{
  "n_layer": 25,
  "d_model": 256,
  "n_head": 4,
  "n_kv_head": 1,
  "head_dim": 64,
  "d_mlp": 1024,
  "vocab_size": 3242,
  "activation": "quick_gelu",
  "norm": "rmsnorm",
  "norm_place": "pre",
  "norm_eps": 1e-06,
  "positions": "rope",
  "rope_base": 10000.0,
  "rope_fraction": 1.0,
  "qk_norm": false,
  "attn_scale": 0.125,
  "bias": "none",
  "tie_embeddings": false,
  "parallel_block": false,
  "init": "uniform",
  "init_std_qkv": 0.016,
  "init_std_o": 0.00226,
  "init_std_up": 0.016,
  "init_std_down": 0.00113,
  "optimizer": "muon",
  "lr": 0.00851,
  "lr_mult_up": 1.29,
  "beta1": 0.9,
  "lr_head": 0.0203,
  "grad_clip": 0.5,
  "warmup_steps": 200,
  "schedule": "wsd",
  "decay_fraction": 0.918,
  "decay_shape": "pow",
  "final_lr_fraction": 0.0,
  "batch_tokens": 65536,
  "seq_len": 512,
  "doc_mask": true,
  "train_tokens": 665800000,
  "steps": 10160,
  "dataset": "wikipedia_en"
}
Each number is 128 + 32 x the weight over its row's rms, rounded and kept within 0 to 255. Layers, rows and columns count from 0. Numbers have three digits each. The size before them is the row's rms in percent of the matrix's.

# layer 11 MLP down (transposed), 1024x256, rms 0.0653, rows 327-376, columns 0-63
070:138127160104133140133120161122190105077175109124124151100151108183121153133129131071125158110077154109138183168050147176099102097107105089142139131115135181127180159179138084097137113139163139
118:080164104066096154129146116116143144113078145183099106029115074114205174148090104149117148147121100173124127104150162105149095120155116105086066139161131185180092070147140128146153161084134108
046:148115123130114130122122099112126210090150139164143134078137127114213116107109207136200143092148163131162106091115168135114140145128146130158083100165163169155125065154080163100119133136176143
111:068116088204121188175179149153054143124168108088175141108101161117111160178091104185132115181107160170111130142186056146075136056106100117185133149140131136136107136140125125164148066159150122
024:132148072122166118135097141093098165098070054132221161138135164146147132099147148112162091140102122124119101142130138147076132164099192127119113095112126158243132066126119125060154107081148112
098:101099119190122154103141158166121152135128110135146094087100174114194204159090118100167120072035137049104116165132138115137116127103154162132097161127179115192095087116211159087122082145112145
116:115171133066102150053172175153122162137098141074142117099115174096121153133105114099101085115058118116125135107191066119145107143094057072079157161101090084118139112103158102130109173116097111
049:161108106095131161138107092174111121119153105092195096167123161124136107152087122176165127131133146152050100104162142192120097125147139159142067150023170111116101094100092119094096140122115114
087:153174204153107152160152140078137128100141125177175160091177140132147117110111104064050166160164117168175130144128175164197055092104107181112103193155123135124096121153118154139144215123130146
028:123105098147148116171178129065158154106165158104124131141143118140153144141146162100127155115121121127112112130175077115117177125176170205145131161177109146139107120146182129153134114072130142
100:158140141189078146086164166089209100107104122150128118177089177063120081127138084137153102161122099115108105080171065116142119133106131102092154162131148123134145107133141214150185103152161167
099:142084100090156111033134144134119105091099109100101073157116105214155104136138136110094115100093163162091080103163101071181093170174116107206110112105164153136140123142115142132070099102120098
031:088172188136115106124168169122157114122211175161159155139170145135065173101158179146083118130138148139095075148168165141112151132193169162065161118080095131105130104160129105170099142112146174
103:125116135110147115129106093101162125185091151134102166091124036161148087172151169107174110067091105189122076121097100135076206085132201115081084152133135123083164086130125164085175132097143128
040:160138100082147097141154146132128188158067097188146121132161073157077089176109105211149140154095160186109125146139162076165147122159105135151128115139116085132171128157120084108088130131150180
108:180102172143102204164162179111194162128090119115114094099149128105126088125211162094162158128062147098067089139140088102148126124168173094117105182116122137079079188129129108161088149102176111
075:061114063163124180124050138116111142069097175166092157070055118127107137099071090129164190180129071120158136152158145156087110111137108167133166122146130087101165091129100157098085145116110122
127:086175084090100115155099056144071136124149108106121123114149081156145154063152131083183127107136118128118187161194086152128134139125144098096096137181110122141118121092122182139120108133122177
142:069118159173126146153100087089119048127108110141135082144146123130120102126120182116179107131133159095113118090112095042162183128087081168195148114142103154152132157083155111134126172122085164
106:134065114195080131109145114121115163133159128125157164152102147126095138128141088108129128142142147133205164094163125140156105124125147097136162150097060114064120166178109146172139162133114085
024:071043078129140151110102100072133105127101133117142105114168114161146109154191195080161152134140124122147146181104134183080191140116163117156121125116118150187154060132135146211111141068150154
106:171104093152083172109145143151092123152089137154154102141103160084134110149126142109164105121099118080100124063060027079101070050111135110059178090131145099106109111116130166112109138173120114
083:141144179082101100107189134073127131192099200109117169172106120151115142168124181096107138088119178174083119128147210134127175136107126141105091140156134112093097128124130116093096082083219141
127:134198141079120100119109100091096157119105121122153192109168089156135109193142111092158085102169108093191159169162167168093211106136097113079120149129120139107083137064091143148074143084114157
126:098166118040073136109102127081088167129147099098125136108096141143178144176127149091125114125130126134148132061138144081117081129049112160088138118180166111130089115089137106160138164163156110
053:115138078136104147141143192047138090072094102151131109161121130135128150154191147102148162132115189083148134157106166187071163141138145190176150079104147123152141091146172138150124157084150148
013:123063138093125119143169081128104160111149192128158125110146131174139117190094145136137115111128115145168117115095110139068099118128141148177122081110163112203158114118065140147124128123143165
121:153103112168132098101164156066092213143123175137113143142172123118139125213086113117093140107116067104150098180195105131154081121120071104153123096139132056108185125090165130139137128129123138
023:141153137101189119132127140119149074127107172109135153123150098096164100126153081117076151177143198204097120146183136165142167162123167149126120083064069116090097151141148164098187162129151169
138:159092107099107104115101173142133094123183167156086113159190100169235135099126070099191169109096172145149100107134085100118142122179173127159107089101167117145131108078105134089124108158095143
040:171122102075151152149110129161168125079151140132159141136121175149181187138119176117112162154110072121114170157127156187144170124165130168165101117104136106112095083157107095197149118110163162
086:146118183104160124080171174127176109100106086127154177121128186151090111086151135119121154062077091155153086129126140172107146154101195162113082117131131134158199076137122088068116155082124123
066:094135182063102143082138132159052074123122108089186085125190111157179162177112107097199145064143180151137127141174135117110123137117232120122105115041120126160149150148118095160097113144136127
066:142136149179133083135118129108150154114134064100127062121140148128196172119108069123171158138139141129173130168111090071124161125083134113094129108125103136115109099118077062127149135150139114
120:128124142113153111135129005117119101129116200127134156082144118076156177175147156159103076072149186184102107172138180130107056086084102186203130168123185153109083101086098118138116182187132106
084:074085118110117118178078119143131151183150133132115084157205099115178096125042065145143110155145122140085116156117043152148110145111086096095161118080062152161103073104150182140161093046097172
046:140182109106110116122138105133117137157139167133110175120110142140150148067052167189099104115107157074176084091157162123123169132083109100092098133118193193176130069097102110153136097106152114
039:102145158101123104187071141092136092138101178161182147145117090189127090150185134099107151088116165118094131145141087083156120114196174175167106136093100146157132097173119115157146122093158144
126:123118091077171106057078172139113080092072098146101102099148078101196118133135135130161132206096149131140071178153068146145105113150147153171158123170158067116164095177170163152113092142146114
084:123171083070177167090161056185123197105108142122123110205103109144078099143177149082153104120126172122125120110097118055125126167145142134154109135069119121167122126057144102138150163162136113
131:084111144123183120089138255100144093070146151091119169161063170111105049130163175173096149093110148195079122143081195133115167112123165143103140118178096117129162131119130094173104104099120114
126:071099112115142162163144079115100200129126146154059124059155108108157159166090157137120184133120100146126125179060090182140089137155146042135100130111081135101110118091107193105171087181100159
129:107119177074163208145074169145170118072114186114150109158127131207091089108159178110172133111152151132155158147151054126137120170168181150130152108113125130084132162135113130171085116107158161
138:092147104114140138077184149158085178077172151129162113135083097128143161159126101119077122152127088133106152141145120139176086130112171185093073145175114120133103098097211199158120076131161131
127:161128076081101136124130147140061089115135143113125116089144102167145144121103107150105124131162067104132132178128120119092075129086119160179117148121184201161198138129196157127133119161104154
118:165138126116182139136151162158143072101168093153139151163110124126173111155135152098123116105123153052131087091110137084121171108095128147116114166164144129208135109075128135119165066154108135
034:073093148105124149164200153134126142103159133116159212133153086066151132159099199124108152071176121112125081151151095145115069103141183172114103164105091113121071138120141168157103107090121119
118:087119177115105189145138161114177165153124113128136145123101116128117132128142148170156141137110097104115077165084190103170172066109108097095111139174101154114085133166133187104097137143107158
083:081063138116144144164127162139173135116138083169127096135111119121098097144163148108159162151137100086118143161146136097089097182114138129138154148082082157070124116119109136112108105193127208
080:137074116140146155120183156127152100129081112132093127115108104090097111148153126110109137138123165076114097118144154100109136126132143120091108179144107136170132129137142105153126086129126142
# layer 11 MLP up, 1024x256, rms 0.17, rows 328-377, columns 0-63
120:123137141142124149174102077174136152082194146092135094105110162134175173118153077078107182128124073164122072121110091107170068106161159163166153125153144148063087151103130134124144130169124143
050:146166105132167063105108229144150083173116096093101096194134105085088140160114123126039097138115110149122137164146115117150152066136079128103153131113102078074117120119144122169116110215069089
109:131122108094177123136110140097137137148061130065144169116107124106099141151140188191159141077132098117134108150122150135194140135127117075119204151059118149115146170163143032092089133178150145
025:126099151095120122173207154135145093161191153117082118100128135118107148150116123148111166105141136112137105087121117105144144099169092169125138115142105109039115186169086173139147142177200136
098:172166148115117114100173119123076074152111137163111065140121140118160125142139130160133081167096143195102189099099163131070122058125140101173125141137143099111096062147120171094155084122113140
119:139133116128108080120123109145165090093191088198146105156122074121129141128057101108130162108099091112147190093102163167043121104098092131125147112130145109104086179137100095156116178135116123
050:151137132150094096153157117126153147141135119131092182061135130103149154046130155067112089116106101138158134171139132090123132105133117098119151108219073112155151191140141150167192095110181120
087:112128079169116173093096077129087118168135131140129097171161126143049121159073037113135067068130077089151162092160100183131174111112121130130168119167169116134161131145088129148150076153112069
027:136167113107118216111110115190080144149113114143124118153110138167109130110084129149167158123177152138099159117057134155157129095136075111149121100102178100125131088141087151097138141166170091
101:131096156142108138161139102141122153122174132087092172075145123118145148079117094142093194128106156134140132134177164149171127139136085097091132140136210145100121177146109093099178128164099095
106:161168150146126113118116124148213122114137062124085070152134118161079135098121147136111156127119096171120159114166151144105141116091141107089109125153132145095117117123089107149177122175089117
033:145088093101105111154114079094122132099079085133126138142130182126139120126099092069157164080150105161150196090072104167150154126098138073183115146148155160133176119112172151121179079170137112
100:133140134160069161156127186119163140137097119164080134135170132134110170137122176082096101122089078123114041116118087073144120095064120117145158102123170117099159126157152144120096112163102092
043:134109142191142147083105136108131109065178177046138095143113150096162186102108150062107129113162105054083160091147082146097148124124114138093145155113152151150084093175133159097137128099076140
100:186124148168122141108138133098140113103131070085152131152085179123123120121122116120120099100137141095170115158137159117140097125166175209149097076164129102171105186127141148132105052099073095
077:124122164162170118170109100138109146189145106085181154068122161081117084123118066104137108141155135096124137088098124127158141115157173155130107125122133105111173136142173148092082110173095088
127:134172100086113118081079176118145136154105112105152140112050097194143117072160094170100150099110166161093106178176137111137079106097131105114112146152077077097128140142090120147079177111095162
148:158114149136094135096144133097167085153079099114090123086117104097130162115199143117119144146090089093136191128128154137095124098134152134068090095171178080093115121063143152166181100116133171
105:096138182113180135136140147102101159124117140121139138121181155154139108072144109155114151140068130089129111080119143171157087157164098107095152166103114118084159141191131146069109119183111129
027:143184167124156132156144152185120099125205119153136139108081138107112119108093029157127103148140106141106141043128162109136060123110091158098134148115136127076092137090127132048125114217119098
101:116075140148121176066181067137088147114192085090118062120157070159110045115180123163134126089126135056122124123123144104160087100097134082123088129142131145109148137087115068129135165152127118
075:094103091044140163152156126147135087118116123132150077136146144134089139096149137163094172160113121095132094099124100112167158090138103156168115137149118086074102161119076120165076142131183145
115:126140134092170146090114122152125107108146123141090099097176115155119129085067127109200155120134064087132095133130140080195082167121089143132152119143151173138100124114134120113129132170144111
120:117131055076146095082131126085076127106143133176132088138241068135104098180175115152101084139097084114085154139142163140135149152052150090135135078192117114072121146121133116148101111142118164
058:060145127133183116123162090210135116164112139106157141071120125106118070105105030149135108161132058172132129027110126081141090102144146088083118189123149127076132133139100154078126133179102080
014:099205098115127153118080153112137103124134093128113116110118103072128130088137131101097174164097159157093094127175121096158140131116079154081183151152052163084073128111189125138138129155133059
126:134158122154101100127146182183135119130111148067159180084154143133127119135144128095170185160141151124165082113061114138107138169131150130167123122162170124143123094057136104154125144126105097
026:188056105160078147149124132180128146126128085158086090165075148184137178079130176171148101104101087068135109101111126077155103094084100105152072166181136134095148138129094100134087121110152136
137:147101148106151119079091130189116121085129135104130125066102097111102194174129074144094199172112133131127058112108150142063149141094155100106098097147187168125154122138104096131161096115117133
042:078169121155174101107156145122138107135114112097104143170146085152113060087116108141182131100121125155134112093133107104220135117102175090119148147148189111124139172141178104097120079163060150
087:149122144198170099151132118132107165107164071105148150146121197155108100104146164086064186131084155129171116155150109170128151168134169069069135080128089120167126152135144137102116170159083136
067:081181099176075134174068121103164164123164154190135182156094166101094108099103197136131137131136099144073182156137096135131162109152100118131106125175135090081105127089140162140140140116135096
067:139160137129118134102159133117084097097213186119129174091186174105034110152114094094102073111128117096122125179112179164166094116163126085161116159116143138101136096178077135112109158117155175
126:206134149145105148150116094152145114122148130099171194099162091104146140161149104116117077139146170150151143151109145122103106072161097122158142089146190157131103135062118079056097152156161154
082:107154126190087085134204154101041137126186098119094119112133115139123127147133151128083157148142188149133130077077144176178112122113130165175113141151117108118142133128064131103137196104136118
045:088111133187141108152115170164132146137137093148134060061103151099124112167134062058149161099069028151122120170134085116105147142145066136136129110118062026162126194166128096134184143113090154
040:123154088130136105113091141170136113129154124078106103098134120100149119112082098174125101111108084189158126109091159150089117165048080099134155136145118186112110152122109111067098093122112158
130:133169111175120064191112138130132145121139118139138107057106133071121147108116107140130160218114175118145129087081085094139056123102128179094129069172119173133115106166140099126168064117107126
084:090119184160118114134113125100112111133128152075107161105057095136138218151113127168159111144047167174109174213103129183081101162140103167107154061127132170074158109116174140126118084097078107
141:150155105139128143152111085091105106062189099088142121122191124090149135159178140133131092165118098198128165134140076080112146093168079159153137115102174118070065210148100108100122136178099077
120:192162129081165113149091163121109161144145131153166117186158136156125076196168148151115132114127115159140169162137103152095146123113168154126142141077133108167153107205101107127104107163131101
132:052158125091134174024069154137141115086102126133090173158071091173097141088146213125138111114112084142088147148119117069123111057087151153124165128113147126119095152136121081149124110150155105
137:072178150149155195062144068165130107133098187116157132147156080125131221184074069149170157077102123109094130103089116162171179144129193094152149122085141163129160155100172118085104143113090106
125:075183094124163111094126110163152130134249140134153137138142123097122202110109105120126184155129128097162093077110076169148131112098120166127101114122148079109113146143119178141094133167102165
119:130120113125143110065077062078115094101179124152154149142138138129089142151143174158072117177145097121087119132106166118064211086120153091147133090190156110134107161117139166144155079163110129
032:183146125073152170127085090134131128116084154198130073119139153169167129066136079116183119150105145143104110116120149092118160184135115125112139114109160183151144104122121135147149159155148137
120:156151075125118065120198105090180114104191167146127162122154165169153149123117153148127186119179135184104129090119152181113101149130124106081155170091147104152124115165130166121132124196132123
081:071111088111173148104140171156135117192116122074149164132072061115149167051113136136124109124133143161145117116070106143159119139102140149114140168090101077139145182183148128144125125183094094
082:102153127117121201129131122112147115131140123138208070171090146102142161022136132139129146171124081130095089146140109153103127141135108144104144112084137147081065150098059124165133150129064134
111:160099074176121138128132115090082142172052091109158136146156119112130083164106104103090163194136165126112167141095129105136102103115104090134180078165095093119169160156142169096141120136101168